From a checkpoint of a small transformer trained on Wikipedia.
Size: width 128, MLP 256 GELU.
Architecture: RMSNorm before each block, rotary positions, untied embeddings, capped logits.
Training: a variant of SOAP for these matrices, 93M tokens.
Each number is 500 + 25 x the weight over its row's rms, rounded and kept within 0 to 999. Layers, rows and columns count from 0. Numbers have three digits each. The size before them is the row's rms in percent of the matrix's.

# layer 5 MLP up, 256x128, rms 0.288, rows 230-255, columns 0-63
093:490525455503466505525495499445485494498487528539538515529505512469536545509451487471476472539482505521501469482547491552498515487485512527488524477493492510480480517521538512498503548498469492
099:559522507507483481498516491453464447494492497481531509484493476499486506503516495509509480506508544502501482501514510518473486485510533479531488491530491517439472485476512476531509517503494510
102:474562504531490440466501490471493524445489538460486489510467548461517497501487497504515468531439452502495507504507462534501471518528511494503450501538501476498477494483473487538454480517459460
094:474479466504477489500494515490475486471479499485496494509439469492522517509504510481480482515508514504525538511560520485472463510489520505539529489535526484481481519505481484530464502499467524
093:484498478464485469515478535473501523442479501520478465474489473469496494512537471501507472496510483500528512522523471493507582513513523523483533520513463552552491457528492511472515506529472514
105:476494489494475477501477492506516498512543482462524503498452523532526520496522510501521518509474477483521454531491474493536474528438479501494477516520501529503462496484504491514508487508542486
092:491451527464461531460480526494487506491567513511521512499530514508516498498522544492480510465486497476515503509469443510481485509561461538494475535474506492494484483535465509480497543548530488
102:524548525506480511524488520461553511483469470499474509493472493503537524482527504533516515481508480502508524488507478476490497455505499498529488460482474495527458494484499494492507446522560529
109:514505490495500512473484496448479486529441513472520518485484501515452496496517464488514473491474475476520473491501461524499479540495452510492463507532466519502516525510456483477517498533521481
101:481489468430506514530484531492482526486507502507496471497487475535463521516500495503466507495510498493504502547530452518499512498467506519516527508557483523504466507531512490480502489538512475
106:484548467496469510493534533486471453549496501459511508478515533493510504488526492483508470524519486535545489500454504525531497544522489474457459511457487495471503510509507437513550475472517522
102:512519480485444497514518509465509495519478499475494516485510523474566488535501462490545508468506534536522467493519452467511456505512501512541508515522529463485448498508497472534470468547490484
092:503510512413490513505557497527500492474470486488517515519526494474512498503496508521504503487542477527491490496534513499492530547506460504502507482466495532483473513498495486500483555532546568
099:470490476476477478476530509490498522468512486493510435479495492505483522493525486472530470517518494458540504513511473477525500495520535478527469550485496488480452481487457470515500539530528510
102:504531527545506559491509467495521551490522513516450544524499528455542527470472519479524509482500478488487507494492507493578510463505469499489521518520506535514496494535491492517499446475495463
092:467513494482490542482459507538517454490512493483495471472543500453483531528475453507532523503507482526496479463460511515476530531544482518449541529516489512516540523497509511496525475529489483
104:516479473496487481507503509500487486555510472510499509551484524465498478501503495472464492508515494485506536496486547497450501536484460492512481558512547492515532457490516481522482508474514516
102:477507490509490504464515482525492523488499483510472496472441501444512524497516459502494464537487503484523468474512535461541533521507472508476479494452533532520499441508492462496522492471523518
099:485481518498475479461484460492464541480521544494484487496475503479508472502514512453522492524519473495516550468508452528498478472492478464489502507485522505450465476469506518520535482507525468
098:500523527483492525468498522505463529472497510516503456487493475509508501513497489515464505545557491496501530437520494466546487511547507457524514535472487493485489513476464504492499502533501478
101:524496495489512522536487492506444482482464471491486505502506472495541529480503502507524498452482534512497536489508475537471482500509516495477465485487500518489478535464543535520474534487498503
109:503496500513533535530512493484475494508547521500474490514466453503474483516518455496467568500496499471498504524532513503507466502490515519476485540525447504534475542516489507555478481510501499
118:479549521480518500463492496473509482458506537469540494500512490522525487494483522487487503538546501510540542518508479487512538518535533529479484493459583485518458503499513512517518510476485479
101:466529469513505474508533519513464501483520499507464484497527529514505481465441477537470548501485501490529467452463467513521530519510561518510476466448455508473472523466482472509489462517503483
107:542525528511569487496472527474511531478482456512515505484499515489504494502481497452511502516534546468491500514500549483496483483486507491486495472487501496480511470556509547488502520465586529
095:474441471494526516483490511534516471491519507530461494480509495501497481461509530509528503519455520540495482512514513519498529506513469494517515516494519541505493475507490478502528512512510520
# layer 5 MLP down (transposed), 256x128, rms 0.311, rows 230-255, columns 0-63
102:446479494491484506493470521496540493502489489468517524464467431506489533497467513462481518499472485484480475510494495529468484495482466517477505519499507491490469506446475522462460497506517507
109:473520500475482436486477467521483493502489498473531469478542461470487461525513487559541495516483486475475497473502470544522514471515474497493477493534490485526480520478506543481541494500496461
102:495521458509470490471522476506556471495483509502481511480512508471513430500487470524514501503530481463466494542513518519466503512523528530536477499503518432473510480517485480520480499525464514
103:501522527552464503529529481496490472492462473508493487503497515489472495520462477542496494502598512508482518509529497522483508476513513473515483525490481464465492476494512493507514495530557500
127:460533491481465525538491479511463494470466542518492497500492477528480502500526493484499572505546477523500500489519492465498522475565494495533474500506529493519497497513497468555517480479460475
100:454481498497430496519536525483516474480513465461518504480505545546506488515510533500491466527489501471503499537504483484542481499474489510508520509491486545524483499534466508511482460495526487
073:448463522529492528513486485470476474493511512492532537526459515502507484518498482496499496545518497513515545498501522490492515471507515513470539487545492474515478485518497533484509503494476506
102:480493491465475549472505520491525515464532466540508484500490461488493512489496475543520518501541503450500503502495554506465453471476531491562528476535477499515516531517513525493508490484540491
086:512523512483462475507558496545538508470520485481480501488500491505471478503479528505472511453505509513510486532497488489506435495468477513498509477445512506467481494498474454520440471503500532
115:511488489459466520497487543466480512469485475488525499448536508502497484508499469476461531514473485474501511532537470493496513549509544500515519480576491526508475469507496529535522534514492492
113:459535501519448501520475472487473473552528522488493470469452502471500465543535477494502486488490496502566509494490471478517537539519485521503508532453474480452491527511522529489494494453489488
100:489497549467555497533524494548503507489521522499517475474500478484525495515493537480523499508483460463460462477558484485512498498481515479504531485515521457479486561464509531521526523525510499
098:503515472515515514497475544544499535500491482515513519488531491476493485515511461489475483505503475443499522512502502451521476439499528533485488467480514515464521541533566512538519491491499508
094:465506488454508448537463484488504489503459513481505536485476548453531485500504471497472488477502493555506523459492530542497529535457472468512519504531472513494472507473549533519490554501498510
104:499493485461458474509494487501450507464514540561501519526541487460509491507488510512524486510502464487480489476556491483478517505518501492517517477544487521511473482494478551517511497511491522
091:490483449498482502504523466533467495473518460518528532537518515502519514512520484495501546444523481508496500477505493471489486496475488499537495524525524509424458453514477509511463504460526552
108:502521526523465520516510500507556491550511484460472494514474516489471477500457459438485474502541492464510522520470506504490482499446484474527452512485484453484519505511537457503500512500481497
095:490509431505505491522467493498483490497549483465506514498543485489533498514502496507517532536520476501470509515509506494496476485511508518493532496505471483485522499478510530489460508522489443
099:518524497493501471467512537509471475518484482527464473513493500541501485479562483541527468458530535491482511496472477524498482530496486493526509520512500516521523465483533444508453471515493461
104:478508491510520462490458465527515486475530489498489490508510534477502483493506496500531456500510529476496509554527497496461535530517470476493539515531491514507450485475489525541497489487509539
105:475522517482497500516536491521518518524475442508520482481538458495504459522504538488533464499524526505505491463453545501549469548479483490493485502518446491513469516484571500522477561518494493
095:486527459465526506506489492489512502495501471506480490523482511467532506510501522549505483524516485496547514479485514529561512500532488516482496478512501477502494527468519567511569550524499493
111:433480494503485496518517523498514468515485495492498490492489522522540461484511465544503539435517502465522519547498503457528491504481524468490483516459508485492539500500492482501527429495485493
093:535480453528505505482529487469531512491526491509494530504514464555509537529522508531502468499518492470510468478479460493517462512528529550531468545448507513489524496479491527553481497526474518
093:501502486489500539484498503541504509524473474496531544516478478501474472487522509463479534524504519510525516496441509511556490453483498545556476537519514447467474506527514574472510499467502504
095:526492485468449478491503514492545496511500545513559538544470535509524488457506508475476489492511481502499508448487507488487509532509530481480479513546525514475481522454441478503549486519462499